config.toml
n_kv_head = 2
vocab_size = 2241
norm_eps = 1e-05
tie_embeddings = true
init_std_down = 0.00302
beta2 = 0.99
schedule = "wsd"
decay_fraction = 0.717
decay_shape = "linear"
final_lr_fraction = 0.05
seq_len = 1024
train_tokens = 101300000
dataset = "wikipedia_en"
Each number is 128 + 24 x the weight over its row's rms, rounded and kept within 0 to 255. Layers, rows and columns count from 0. The size above them is the row's rms in percent of the matrix's.

# layer 10 attention output, 128x128, rms 0.166, rows 51-104, columns 0-127
size [122  96  89  91  96  96  93 107 100  85  99 115 108 117  87 109 105  82  91 103 103  99 110 102  92  89  98  81  96 108 100  89 116  90  93  96  82 102 105 103  93  91 101  90 119  91 102 108  96 107 110 114 103 118]
[[121 157 114 130 136 132 123 119 106 113 120 104 133 127 152 144 108 146 133 120 150  80 111 128 131 118 130  93 107 137 109 152 100  87 123 125 151 167 139 126 123 100 140 156 144 109 101 125 109 105 137 169 110 142 148 125 135 110  92 143 115 158 151 150 103 154 130 145  99 140 112  73 163 152 140 159 158 154 147 111 104 115 124 112 128  94  85 127  78  69 100 118 168 147 138 135 105 164 108 153 144 102  99 105 146 118 122 131 158  74 121 131 145 105 153 182  94 134 118 172 188  80 114 116 125 154 127 141]
 [146 135 138 117 111 111 133 103 117 135 136 132  94 146 101 119 123 139 107 118 141 126  93 131 131 121 163 165 118  98 119 105 124 144 146 138 140 143  93 152 155 108 190 123 123 133 117 152 159 120 132 138 125 141  94 115  97 149 124 120 110 118 170 131 121 117 165 174  69 136 113  93 140 147 121 112 133 154 124 157 138 142 126  75 217 101 135 113 141 154  81 176  77 112 130 126  96 143 112 166  96 150 132 110 140 101 125 157 115 125 125 137 127 163 149 119 145 166 149 163 113 164 166 143 144  97 137 147]
 [120 119  81 139  96 117  96 134 128 121  86 120 110 124  93 118 111 137 154 125 141 152 111 122  93 183 152 157 134 118 113 147  94 177 128  96 159 140 122 143  96 123 143 113 166 131 147 172 121 186 145 140 167 171 140 124 100 119 136 142 157 124 140 144  99 174 122 142 137 176 101 113 108 133 128 161 116 123 109  99 119 148 126 126 116 131 159 148 137 154 124 171 134 189 109 150 120  90 184 144 146 128 120 114 133 127 150 120 127  93 100 104  99 139 116 158 120 108 119 164 178 127  83 114 125 122 114 120]
 [155 128 124  91 126 116 107 111 163 120 168 138 104  98  90 111 105 120 141  91 105 115  93 131 140 133 138 112 129 134 149 115 123 112 163 150 130 150 122 133 102 109 152 127 143 106  99 111 100 139 145 162 125 146 115 136 108 126 125 118 143 108 108 136 160 125  46 173 133 119 105 126 164  99 108 101 114 139 184 137 136 113 172 141 132 176 160 149 147 148 142 162 120 149 155 156 127 118  92  68 128 161 114 120  93 105 151 111 116 123 145  83 146 134 146 143 149  91  93  88 137 151 130 108  92 160  93 130]
 [123 110 109  96  72 136 137 145 104 125 113 137 141 116 129 119 138 142 130 151 101 119 155 154 159 116 126 122 143  81 103 146 114 103 117 130 139 138 168 104 114 123 126 137  85 119 113 121 142 127 146 126 110 142 133 126 130 133  85  75 137 129 151 166 155 102 160 140 119 175  74 151 126 141 128 116 165 109 120 131 140 121 141 114 156 112  83  82  71 135  83 147  86  88 167 157 125 171 103 111 125 110 124 115 137 167 115 163 133 170 178 111 130 147  97 119 130 136 143 131 178  99 118 138 120 150  92 111]
 [125 114 113 122 103 129 133 113 123 144 133 104 146 147 133 131 143 156 138 135 162 116 139 114 154 140  99 131 131 107 140 140 112 112 130 125 132 133 135 121 143 135 121 140 121  99 130 121 140 124 130 142 119 161 139 125 174 134 101 136 139 126 138 141 127 135  51  94 117 179 149 121 148 140 116 116 113 158 117 176 118  73 116 116 113 158 143 103 115 117 161 142 123  86 113  93 132 158 113 154 111 127  99 124  59  77 125 137 134 218 127  72 127 133 106 147 136 135 118 111  84  75 153  79  96 117  93 109]
 [104 117 119 112 123  99 114 108 132  96 129 143 117 129 108 148 131 128 144 121 132  98  59 116 127 169 105 107  80 122 115 142 146 121 101 137 105 126 115 134 100 105 141 124 133 116 131 111 156 129 118 157 161 146 116 127 148 135 132 158 160 114 141 143 162 164 195  98  74  98 171 135 184 117 132 129 139  93  97 129 132 131 113 115 105  89 173  98  99 124 139 116 129 122 155 101 171 170 145 123 168 155 106 103 114  85 107 106 149 127  80 154 138 101 109 136 174 151 112 115 121 144 129 129 117 134  88 130]
 [136 129 163 113 118 126 109 133 148 137  97 151 138 109  97 189 103 142 122 117 139 171 132 127 153 146 121 144 127 159 128 134 136  90 108 175 149 131 150 143  96 113  97 129  98 145 117 129 149 153 138 172 129 115 126 125 131 130 101 122 105 163 146 145 139 109 172 132 145 116 135 112 137 121 123  96 157 131  98 103 107  81 151 147 141 141  85 154 124 127 131 154  96 110 130  96  97 136  98 129  73 147 161 164 117 196 120 141  78  95 147  84 130 117 141 134  98 137 174  98 133 145 121 133 187 108 134 156]
 [138 147  95  94 142 140 142 117 130  89 114 151 122 144 100 154 134 168 111 127 138  99 160 132 116  74 130 125 118 127 161 137 114 120 100 127 129 155 133 140 180 106 125 132 137 153 148 118 132 110 136 154 101 122 121 135 113 106  97 107 133 128 136 152 128 151 194  91 109 132 144 106 137  78 150 136 165 115 163 133 152 153  91  93 144  91 136 112 113 137 143 180  85 119 129 107 106 138 155 106 132  92 104 108 106 108  85 178 138 163 156  95 127 141 136  91 144 129 141 136 133  88 106 186 164  96 115 129]
 [167 128 132 146 127 126 124 120 133 121 124 141 140 147 147 174 118 127 152 112 106 116  70  69 142 163 146  98 118 153 149 109 127 146 142 130 157 153  94 167 169 131 160 153 125 140 152 134  90 117 147 129 143 134  85 141 116 131  94 134 124 147 144 150 168 119  93 125 179 167 136 107 112  87 128 142  85 112 156 117  76 127  90 103 121 110 128  91 146 119 124 132 114 106 136 183 115 109 169 116 158 117  68 118 146 135 170 147 167 124 146 141 119 117 151 119 126  86 136 131 121 158  95 152 128 129 148 123]
 [110 120 106 131 132 104 113 114 158 166  97 132 138 135 126 147 138  92 162 120 107 143 114 133 121 129 127 155 136 120 115 102 110 115 151 128 120 162 105 127 120 119 131 134 184 127 119 122  98 150 138 149 150 118 150 131  80 129 179 120  84 121 137  94 144 125 140  94 173  90 142  97 149 146 107 129  77 143 104 161 132 146 135 142  94  92 111 145 188 139 166 123 146 120  98 106  97 142 138 101 118 134 108 108 115  93 171 142 155 109 162  91 151  66 113 148 145 113 165 125 125 121  95 154 174 104  91 144]
 [ 99 128 153 130 125 124 139 117 132  84 134 138 141 142 113 141 129 136 130 136 149 104  92 116 145 109 121 112 143 138  99 120 125 140  79 125 146 138 130 133 141 114 125 112 145 128 157 107 141 115 124 140 131 125 112 101  99 154 107 126 123 105 119 137 186 101 140 154 193 173 146 156 160 171  74 120 116 138 130  95 153 124 123 111 130 109 122  88  82  78 129 133 114 130  80 103 128 120  84 120 142  86 121 131 152 147 163 149 146 113  82 163 110 137  83  92 138 154 150 147 188 135 126 190 157 138 125 145]
 [146 125 146 134 148 110 129 124 111 123 131 122 165 177 131 153 124 130 118 149 132 127 121 107 126 139 136 159 131 121 103 126 154 119  95 126 135 133 126 163 147  97 136 132 152 132 142 130 111 118 113 141 118 108 133 115 125 119 136 106 140 139  99 124 148  76 129 200 109 160 106  67 145  94  99 187 130 100 129  87 103  98 105 106  83 146 117 129 106  84 135  69 133 147 125 129 156 113 131 168 129 158  76 165  99 153 122 112  77 113 135 143 178 127 128 121 110 107 123 136 144 154 143 145 151 153 160 184]
 [123 145 134 102 109 138 104 122 183 120 102 144 137  97 120 153 158 158 113 143 147 140 111 157 198 132 126 116  98 154 136 138 114  99 146 140 174 172 121 158 137 111  87 133 107 118 126 134 137 129 150 142 115 128 147 117 125 155  89 118 105 116 136 123 188 112 142 154 181 136  80 103 122 114 109 105 121 144 137 124 138 151 117  78 116 168 114 120 116 114 122  92  87 136  97 145 128  74 104 136 136 146 139 163 141 130 130 135 135  95 127 141 127 165 138  92  97 164 144 179 135 128 165 115 128 118 176 101]
 [128 127  94 114 123 131 118  68 135 117 144 138 117 128 162  97 129 147 158 103 125 127 170 153 140 133 135 110 118 123 109 108 129 135 122 111 118 155 106 111 121 137 103 137 111 130 135 128 149 122 153 126 125 136 156 144 106 137 133 118 146 148 162 162 183 116 153 110 136 138 136 127  84 128 125 132 132 100 131 126  85 110  83  46 122  75  89 130  71 124 128 100 132 135 117 134 163 149 123  53 121 139 123 147 135 151 112 109 128 123 115 138 170  97 138 133 106 144  86 132 151 115  78 101 135 158  60 129]
 [135 118 120 139 106 132 125 124 112 137 152 138 141 142 120 161 114 131 125 143 136 110 137 113 141 114 147 154 153 139 120 126 144 157 118 117 108 124 159 106 127 110 135 136 135 133 133 103 162 114  80 130 109 118 136 125 107  98 108 131 100 115 126 109 111  82 117 147 162  52 105 129 150 159 139 188 173 143 132 152 182 196 143 104 132 149 135 125 145 140 161  64 106 126 126 162 128 141 128 101 150 167 146 114 111 119 142 125 130 160 108 154  80 148 111 115 152  89  79 129 125 134 137 134 163  88 164  76]
 [100 136 112 154 128 134 145  86 145 104 108 146  87 148 109 142 158 159 125 118 101 126 117 128 118  85 127 145 174 141 119 101  86 121 124 115 145 145 121 122 174 125 130 131 155 156 127 149 122  97 168 153  99 140 124 123 100 145 135 119 112 149 145 158 148 100  90 135 156  74 123 124 103 102 138 185 162  78  81 139 151 153 100 107 149 123  85  91 132 119 134 123 141 147 116 170 133 109 172 122 100 156 111 141 117 124 125 129 154 102 121 106 150 105 100 120 168  76 134 144 171 161 121 107 129 123  99 110]
 [155 136 173 177 125 130  99 132 141 163 138  98 122 120 120 156 149 152  97 114 112 118 107 141 155 104 122 113 101 151 142  98 132 124 135 188 137 171 125 140 120 159 124 110 113 108 113 137 172  80 155 132  97 115 133 110 166 130 138  99 146 107 162  98 128 131 154  89 138 112 172 119 149 106  98 146 125 115 119 122  76  83 122 120 131 106 120 124  95 104 121 142 107 108  99  87 119 121 126 148 133 129  78 163  88 160 104 136 130 140 151 143 125 156  97  78  93 155 152 134  98 129 124  96 165 116 120 155]
 [150 119 148 131 111 122 154 144 155  96 132 144 118 126  77 157 105 178 108 125 114 121 118 140 152 123 127 143 104 163 131 115 143 108 133 133 137 123 127 136 178 123 148  88 142 129 128 128 133 107 160 131  99 112 133 111 170 170  94 151 146 148 125 152 151 113  54 148 134  87 100 131 164 101 155 123 150 123  85 158 140 125 181 117 128 132 119 128 137  81  83 110 154 103 126 151 141 154 152  77  81 141 126 121 113 102 131 125 163 176 148 116 165 122 130 108 149 114 143 170 129  97 148 102 129 142  97 145]
 [180 133 130 127 117 127 159 168  82 178 136 124 171 103  91 156 102  99 140 125 126 114 133 105 140 176 111 141 129 138 119 154 152  81 140 145 107 107 151 130  88 125 164 131 114 120 107  90 140 115  85 131 114 112 143 126 152 109 116 140 111 154 117 148 117 134 112  90 142 118 109 121  58 140 157  95 142  66 112 156 110  80 118 126 154  94 143 134 123 155 160 137 151 131 105 145 170 137 114 115 141  95 148 104 147 154  89 103 153 120 136 140 142 126 153 117 138 148  96 114 115 116  83 117 157 118 130 130]
 [128 149 147 109 122 146 121 143 112 126 134 125 111 136 142 142 152 134 129 115 140  74 123 127 150 145 118  89 125 161 136 146 131  69 102 119 178 160 170 107  87 153 131 131  94 130 133 105 168 106 110 116 126 171 137 152 167 143 126 138 183 141 118 120  85 114 133 151 112 136 103 143 117 117 117 154  99 141 150 126 141 187  73 162 100 175 120 103 117 159 136  92 103 141 153 114 163 140 161 155 148 149 147 138 133  99  89 123 130 125 171 102  77 142 118 112 139 125 127 141 137 115 112 119  87 135 113  89]
 [149 135 112 114 127 106 106 119 152 142 113  96 154 142 124 159 102 141 154 119 125 140 159 138 145 153 157 134  99 155 122 150 122 107 150 118  85 110 115 118 123  71 122 121 154 120 153 116 118 114 113 149 123 124 177 125  94 112 121 121  96 133 120 145 105 138 160 143 109 118  92 109 137 127 143 115 109 166 130 153 167 143 140 159 122  81 134 136 157 203 120  62 128 147 157 147  90 134  89 180 142 128 141 119 175  90 130 128  79 110 114 130 124 110  97 116 120 138 144 114 157  98 141  73  97 129  94 130]
 [102  97 146 111 143 135 128 118 136 151 102 136 113 136 108 132 106 144  97 110 147 198 121 139 106 134 134 148  94  84 130  92 138 140 131 151 104  91  87 143 120 152 117 126 128 133 125 141 129 135 119 121 164 135 120 112  92 127 132 114 118 113 144 116 129 133 131 223 101  81 108 102 120 112  66 157 162 160 126 119 122 135  90  87 192 129 114 133 149 116 157  97 109 150 119 124 100 125  91 126  95 108 151 141 121 100 130 140 109 134 120 135 110 132 163 168 157 110 118 120 172 110  98 119 155 158 124 144]
 [ 99 133 127 140  99 150  98 138 102 138 124 104 150  94 102 122 143 128 160 134 123 103 149 147 119 145 116 135 103 147 114 152 103 134 121 116 135 112 116 114 138 138 125 129 125 111 109 137 155 133 151  81 120 147 144 144 141 130 137 137 153 117  98 140 146  79 108 138 182 142 129 119 166 105  86  87 163 115 120  98 177 104 117 144 113 168 106 143 135  92 182 130 124 152 113 100 159 164  97  72 130 102 107 134  63 102 162 140 144 147 131 103 123 179 157 119 140 158  77 100 112  92 137 159 133  96 129 120]
 [123  96 143 192 112 129 123 113 174  96  99 153 104 136 105 177 146 121  92 157 119 141  43  98 183 130 165 132 140 129 133 132 111 145 103 131 128 151 108 137 113 121 136 132 185 150 115 141  98 125 131 129 123 126 125 152 111 124 113 137 110 158 132 108 135 149  95 157 112 125 160 116 168 109  98 117 130 167  90 111 141 114 143 139 109 154 144 114 143  93 121 125 135 138 153 118  82 123 141 117  98 140 112  86 107  71 172 133 121 147 144 122 118 144 129 137 170 100 159  84 125 135 129 134 146 111 154 126]
 [128 137 151  83 115 109 150 132 130 116 159 135 137 155 124 100 107 113 160 127 138 105 150 151  87 140 124 140 148 155  76  92 109 128 135 146 142 121  99 139 103  83 141 135 102 129 116 134 116 124 126 170 111 118 156  89  77 139 140 123 122 142 149 185 111 113 151  95 142 150  87  98 112 154 107 142  69 164 132 127 127 143 118 142  98  86 129 158 166 151 105 164 133 123  81 129 125  97  80 123 129 121 108 125 128 157 118 157 150 120 147 137 132 103 160  94 109 163 163 172  97 146 118 158 129 112 139 155]
 [ 89 170 151 179 139 142 125 104  99 146 111 106 135 136 148 166 106 147 111 119 143 157 113 129  81 173 109 113 152 175 110 139 118  97 113 133 129 125 130 128 125 166 104 130  76 115 100 145 172 113 124 146 123 158 131 120 170 119 128 163 145 141 164 138 201 120 159 153 137 121 152 139 130 122 110 133 133 120 141 148 202 115 121 142 165  93 134 111 111 116 159 104 119 121 112 114 125 140  92 120 115 130 166 136 108 151 121 129 144 160 108 168 140 125 165 151 158 122 124 115 151 155 176 131 125 147 154 150]
 [135 100 151 118  99 124 133 123 115 128 103 141 131 122  91 161 114 135  80 130  81 121  70  97 136 127 146 106  89 109 123 110 141 120  79 126 121 121  85 140 144  96 131 142 131 114 164 113 148  95 159 136 146 126 108 112 103 170 109 106 141 110 145 130  97 110 160 106 115  92 130 135 108 128 131  90 168 107 173 135  98 111 146 123 160 106 126 172 156 137 149  92 131 137 138 105 143 125 109  99 187 123 102 126 147  93 137 144 116 170 114 149 124 166 152  89 111 144 108 152 111 101 118 114 114 146  59 124]
 [154 115  82 102 131 113 125 146 109 112  91 147 153 139 127 114 156 105 164 107 105 101 182 136 145 148 104 115 146  79 145 140 107 105 115  94 151 118 164  90  99  92 169 175 155 132 145  97 149 126 118 157 124 161 135 132 165 122 178 140 147 126  98 148 127 116 102 124 191 127 125 130 100 160 127 156 123 107 114 151 131 109 128 116 136 107 131 118  93 154 106 119 133 177 108 146 123 148 132 158 105 141 125 118 130 115 125 134 157  92  74 121 112 148  69 127 122 152 106 117 172 134 117  97 155 117 119 121]
 [121  88  81 185 145 126  98 118 147 104 116 113 132 109 138 122 145 115 142 146 107 140 129 134 123 142 128 114 128 118 116 137 131 156 118 115 132 144 121 113 104 137 139 134 134 102  96 121 130 141 136 156 127 136 135 115 132 114 161 140 120 136 144 129 185 123  95 143 162  70 122 116 159 126 148  78  98 176 147 130 105 136 136 133 132 140 162 166 131 144 106 125 139  69 123 122 115 132  63 151 144 111  91 138 209 140 141 153 161  90 117 154 145 116  43 144 112 129 129 120 145 122  89 117 131 153 115 142]
 [118 149  89 111 134 109 154  91 133  95 108 148 125 129 119 144 106 163 139 110 135 138 143 164 132 112  98 135 153 135  98 118 108  91  92 165 174 176 147 129 158 121 142 106 154 128 137 120 156 150 152 171 103 121 139  78 115 119 141 134 130 160 151 128  83 109  66 128 140 172 104 103 108 140 102 164 131 179 128 153 117 101 110 103 157 147 119 138 136 170 150 163  94 148 124 169 154 118 121 119 149 115 134 124 113  78 137 111  93 106 167 121  99 122 138 128 146 115 115 164 129 139 127 116 152 120 154  87]
 [141  94 137  90 116 140 164 160 136 160 118 148 142 129 106  92 138  87 168 122 165 135 123 143 142 143 137 106 136  94 123 139 113  97 131 166 131 103 122 124 127 109 140 112 124 116  94 129 104 133 144 121 127 166 102 122 145 139  84 120 128 137 139 135 121 130 161  96  78 116 149 105 147 113 147 134 127 125 140 149  92 121 119 142 149  86  75 121  95 174 143 123  83 134 129 132 110 138  84 156 127 116 115 117 130 108 157 118 107  68 119 155 114  94 101 194 154 172 139 108 170 117 145 119 159 126 123  65]
 [144  99 146 145 153 141 111 118 112 168 123 123 144 144 144 176 134 115 119 137 140 167 146 115 151 105 153 131 104 125 112 108 137 117 127 143 164 147 123 109 139 137 146 116 154 105 130 152 101 110 132 142 106 111 149 146 138 142 125  99 124 147 150 106 142 158 163 142  94  87 113 103 137 156 102 115 124 114 160 118 129 184 147  78 131 106  82  86 110 106 133 140 116 134 166 157 140 167 140 117 127 175  94 122  78 135 167  97 118 101 115 101 119 108 138 195  85 126 126 111 128 161 117  87  76  97 108 100]
 [109 115  99 115 139 148 155  90 154 105 152 150 138 126  89 141 102 128 126 145 156 146  95 124  93 140 131 124 121 161 108 144 132 129 134 125 134 129 127 134 159 126 131 128 128 131 112 131 101 143 148 160  86 153  90 108 121 133  85 148 128 157 115 106 134 145 143  94 136 147 122 108 189 141 135 108 141 156 122 112  95 147 159 126  73 190 110 155 113 158 157 153 105 110 159 126 136  84 139 108 160 171  92 144 105  95 140 166  89 105 139 118 118 140  68 152 135 126 128 140  99 163 120 153 168  82 126  95]
 [150 181 145 179 121 131 101 127 117 126 117  84 166 138 164 157 165 129 106 121 133  85 128 115 125 143 149  98 163 152 132 108  79  94 144 107 145 162 122 154 139 134 127 180 115  90  90 147  91 121 157 159 100 126 114 129 151 117 141 142 123 103 117 137 121 143 127 142 130 136 138 124  98 130  85 161  99 127 152 153 146 123 111 119 149 113 124 150 148 135 174  96 145 139 109 127 169  96 134 102  98 146 177 157  75 112 115  98 175 123 145 124 119 122 124 162 133 155 106 148  95 128 126  91 119 147  92 144]
 [118 143 125 103 132 128 160  93 103 104  96 135 121 116 116 135 133 115 101 125 135 151 133 116  95 135 150 127 127 124 122 118 138 102  93 117 177 113 114 147 130 150 131 129 147 101 116 119  95 117  92 152 104 160 116  93 113 114 139 104 130 162  88 131 127 177 153  86 109 100 138 115 110 156 158 138 102 120 162 131 141 144 177 119 113  99 162  94  91  90 151 143 137 137  96 121 146  97 128 136 154 137 102 111 125 137  99 136 186 137 127 210 167 127 114 110  67 105 158 115 131 151 161 115 122  97 169 128]
 [111 134 147 117 133 133  96 133 152 105 153 124  95 110 139  86 138 144 156 130 148 135 112 124  96 167 161 134 125 168 102 150 125 152 132  61  95  87  89 134 136 138 103 135  95 165 136 148 122 193 107 126 132 147 125 136 129 160 145 163 145 105  84 150 142 148 161 111 139 151 129 129 152 141 125 120 119 146 183  80 155 152 124 146  75 109  97 110 104 105 123 114 124 130 162 126 105 119 116 134 111 144 101 107  99 152 149 147 145  92 142 130 107 117 143 160 118 136 140  51 124 146 120 166 122 117 130 122]
 [160 123 130 109 143 148 134 141  99 124 129 112 141 175 130 161 106 131 138 159 160 129 149 107 163 121 156 137 130 154 112 140 165 125  81 110 126 105 112 119 142  92 152 130 119 136 161 117 127 131 119 127 135 105 145 120  81 104 107 123 115 176 103 113 150 105 155 162 186 145 136 152 195 207  69 114 147 118 173 112 133 109 151 105 113 141  99 104  86 130 157  84 126 128 163 118 139 136 142 113 150 133 129 142 117 135 148 118  97 109 118 119 103 146  75 124 111 109 133 114 152 146 123 141 157 131  99 133]
 [115  99  99 144 112 114  62 120 150 137  91 102 153 135 122 141 119 153 106 117 132 142 108 124 126 119 135 134 131 127 126 109 102 148 100 101 156 123 119 138 110 131 112 122 152 113 112 112  69 174 130 129 158 138 155 124 117 142 147 108 128 132  98 122 139 100 201 122  93 124 132 153 135 166 146 183 170  80  99  92 151 141 116 100 112 141 125 103 149 111  98 130 145 126 156 161 119 117 136  94  87 142 133  87  98 162 141 151 155 143 100 119 120 109  95 111 173 153 138 128 119 163 106 183 127 109 106 110]
 [124 135 104  93 116 103 137 117 118 131 141 133 121 137 110 153  71 123 103 107 105 132 108 105 130 117 117 149 141 152 138 153 154  89 109 149 121 117 121 112 135  96 142 132 120  98 120  86 126 150 115 159 151 119  91 100  85 122 123  94 125 128 114 127 129 135 175 154 118 157 134 152 141 151 114 119 102 119 159 112 105 150 117  74 143 149 109 106 159 128 119 114  93 138 126 119 117  79 129 123 101  99 124 136 120 125 125 159 126 159  89 114  90 192 203 115 101 180 149 155 133 107  90 158 117  67 128 119]
 [197 119 113 168 122 153 116 128 110 160 138 131 167 102 130 166 127 132 155 116  99 154 137 123 112 194 143 116 115 156 161 147 146 126 109 101  97  83 149 105 143 141 108 129 105 133 166 162 148 113 141 124 120 149 133 153 156 130 113 128 168  99 148 159 137 138  91 145  94 156 141 142 148 137  98 141  83 134 146 130  78 117 144 136 146 176 183 112 133 130 132 171 104 147 117 117 111 149 115  94 152 111 146 124 107 105 147 118 143 152 118 135 118 101 122 137 133 162 115 150 146 104 159 104 101 168  88 107]
 [130 120 117 164 151  97  98 127 134 106 108 142 144 102  81 143 138 142 123 104  95 150  97 130 118 130 114 154 123 107 127 119 131  91 122 113 108 147 128 143 117 119 123 124 154 126 109 148 121 133 170 165 132 123 131 136 148 164 150 134 134 136 131 128 144 138  61 137 177 139 117 164 125 102 154 133  96 104 102 119  56 108 131 118 115 171 153 181 122 114  71 171 108 126 107 146 156 138 108 153 102 161 121 163 150 132 117 128 142 104  95  85 127 144 182 137 102 146  85 109 127 137  81 127 121 145  93 148]
 [123 144 131 143 114 116 159 109 116 119 152 120 142 137 131 111 132 130 150 122 114  96 146 124 142  94 128 118 138 149 131 128 108 117 126 143 111 150 149 133 130 122 129 109 143 124 115  99 131 110 130 102 114 124 137 120  91  71 122 134 158 129 118 148 130 113 137 161 123 168 104 121 134  64 112 140 129 152 131 114 128 166  46 140 140  90 138 158 101 171 146 127 116 115 116 114 165 172 109 104 119  81 186 143 157 155  92 106 144 127 149 148  95 135  96 110 147 143  84 157 131 104 106 161 143 168  45 126]
 [ 92 146 142  95 156  98 150 146 132 131 128  99 132 135 115 109 125 109 115 125 150 156  90 102 130 107 139  90 107 138 153 156 105 113 122 123 109  94  85 160 133 137 134  98 134 109 135 112  72 130 121 146 180 141 117 110  80 114 145 175  98 122  69  97 143 149 145 122  87 155  98  81 150 136 113 142 126 154 120 117 122 144 100 112 111 121 164 112  81 122 148 129 136 109 115 149 155 161  95 128 183 119 129 129  99 147 109  98 137 115 148 170 132 130 102 125 113 177 102 170 115 135 141 109  93 137 148 105]
 [106  76 175 125  85 137 111 121 136 122 141 139 118 119  85 130 145 107 136 153 136 145  80 125 123 168 121 133 113 138 131 136 116 154  77 151 160 138 128 142 104  99 131 150 166 102 137 159 171 104 122 150  94 177 102 114 155 136 145 135 197 102 116 120 114 147  75 169 146 127 113 121 120 136  72  98 154 135 136 102 134 115 108 130 123 149 125 168 144 144 135 127 157 145 142 146 123 119 107 143 157 107 119 109 142 124 144 134  96 112 150 110  99 156 133 157 159 115  91 121 127 122  62 133 146 166 131 146]
 [131 141 125 144 128 139 136 135 128 187 115 124 136 154 103 171 153 101 112 152 162 129  78 103 133 116 143 141 137 133 136 162 111 121 156 120 123 138 158 134 107 121 148 135 107 124  71 114 111  98 123 130 141 141 127 146 160  90  88 146  96 145 143 103 132 168 118 149  84 138 130 118 127 131 120 145 124 127 142  94  95 142 148 111 135 175 187 153 114  84 127 147  90 176  89 125 123 158 132 133 138 163 177 122 137 124 157 108 127 111 123 146 132 107 196 158 107 141 121 124 168 136 180 116 160 160 127 111]
 [142 131 127 142 105 144 124 135 121 119 154 108 150 158 100 143 111 132 146 131 121 113 106  89 140 132  84 143 134 152 128 143 151 116 128 123 109 143 141 127 114 125 123 152  94 126 157 104 135 127 119 157 126 115 146 126 122 125 119 123 144 136 126 131 123 115 123  87 136 107 143 160 135 137 170 157 151 146 147 119 137 129 118 120 119  76 119 162  96  89 121  86 197 127 114 101 134 117 169 100  92  87 133  84 105 162 180  87 192 126  71 183  99 112 114 161 134 150 137 103 115 113 125 129 101 170 129  70]
 [118 130 141 119 108 136 137 124 126  95 138 120  81 137 124  88 121 133 142 126 102 109 146 112 150 141 114 116 159 130 104 113 100 118 149 129 131 166 114 159 112 142 108 119 128 122 141 141 151 145 145 137 121 130  83 143  92 148 125 125 141  92 124 145 165 144 144 110 149 162 131 104 197 121 179  74 118 139 163 100 150 170 122 126  88 104 130  94 127 135 171  78 121 110 166 157 156 121 139 113 198 129 132 130 136 135 138 133 143  80 127 187 124 107 171 124 114 143 112 124 107 117 141 144 124  94 188 111]
 [160 134 101 124 134 131  86 137 118 127 137 156 173 153 102 179 126 159 159 141 116 142 193 150 123 159 137 163 127 148 133 168 147 130 118  80 112 116 114  98 158 104 149 137 113 145 147 174 144 132 133 138 126 133 178 154 167 141 130 139 117 138 115 123 105 121 154 143  94 126 120 105 124 128 110 189 162 155 157 129  92  93 139 130 150 116 162 136 118 126 140 144 105 146 141 122  88 128 117 127 133 127 114  94 107 141 130  83 114 144 142 138  74 166 163 168 139 112 130 126 124 120 102 172 182 119 147 107]
 [155 151 116  78 129 177 168 155 135 149  98 139  89 130 128 156 125 133 142 128 178 127 149 144 156 125 126 123 121 171 123 142 157  81 127 154 129  91 125 120 163 159 132  81 109 110 125  83 158 134 116 106 151 122 138 125 138  99  98 121  94 148 101 131 138 146 132 119 167 146 151 165 119 140 116  93 134 119 147  94 168  84 123 146 159 111 126 145 168 152 158 127 117 126 124 144 126  98  76 139 148 100 139 133 152 150 186 129 130 109 115 152  85 141 126 137 121 117 114  62 130 150 115 127 112 132  93 112]
 [ 83 141 168 111  88 155 156 144 105 113 151 123  98 193 112 121 131 144 111 139 117 123 104 114 145  90 139 121 133 163 130 135 139 129 113  90 117 107 127 111 149  99 155 120 102 132 138 143 115  97  90 107 135 140 154 108 111 108 138 144 151 138  91 141 101 101  92 135  77 144 141  85 130 163 118  81  91 126 114 112 141  85 133 138 136 156 159 122 136 130 165 177 119 168 114  63 177 182 117  91 117 133 116 131 116 119 131 140 137 100 116 116 166  88 128 131 118 131 151 122 161 111 140 105 120 118 126 135]
 [ 97 110 148 153 112 148 131  99 132 120 117  98 133 130 152 119 149 132 124 163  90 139 140 104  91 111 118 118 135 103 115 131 117 136 152  90 123 116 125 111 151 161 109 165 102 131 146 114 120 102  98  90 101 135 137 105 128 141 126 108 140 103 123 117 101 117 151 101 114 195 116 114  87 142 132 147 108  85 142  70  83 120  99  83 111 136 129 120 111 132 117 155  73 152 140 166 141 151 148 120 171 139 126 124 164 176 150 148  96 105 102 120 118  81 157  84  73 117 131 110 153 129 116 133 125 142 117  88]
 [124 133 144 136  97 139 123 168 129 154 109 154 113 130 116 134 133 128 104 145 138 140 124 118 174 141 139 135 127 130 128 147 113 135 110 119 129 134 128 147  82 146 115 144 113 155 146 143 154 135 124 136 140 154 135 164 128 127 139 115 143 129 133 129 188 161 124 143 169  93 147 119 177  50 115 143 132 132  85 116 112 130  98 146 155 128 137 138 131 150 166 155  97 117 102 112 111 112  99 133  68 100 166 164  95 167  96 139 160  87  73 133  94 106 131 162 148 172 117  83 114 135 107 123 164 109 163 144]
 [ 97 104 142 123 165 111 130 169 137 133 109 117 142  99 122 104 159  70 158 139 132 119 153 108 121 166 112  94 134 129 138 179 118 106 124 136 116 107 128 125  96 136 134 136 117 144  96 108 127 167 177 154 137 151 100 154 165 122 143 182 145 148  92 139 159 127 153 122 136 160 116 122 134 131 126 149 128 135 103 124 111 142 126 131 146 132 136  75 122 107 125 141  94 109 170 159 109 146 135 113 104 122 151 178 134  96 108 176 180 145 158 145 145 110 160 112 118 137 187 157 170  85 145 151 138 122 154 118]]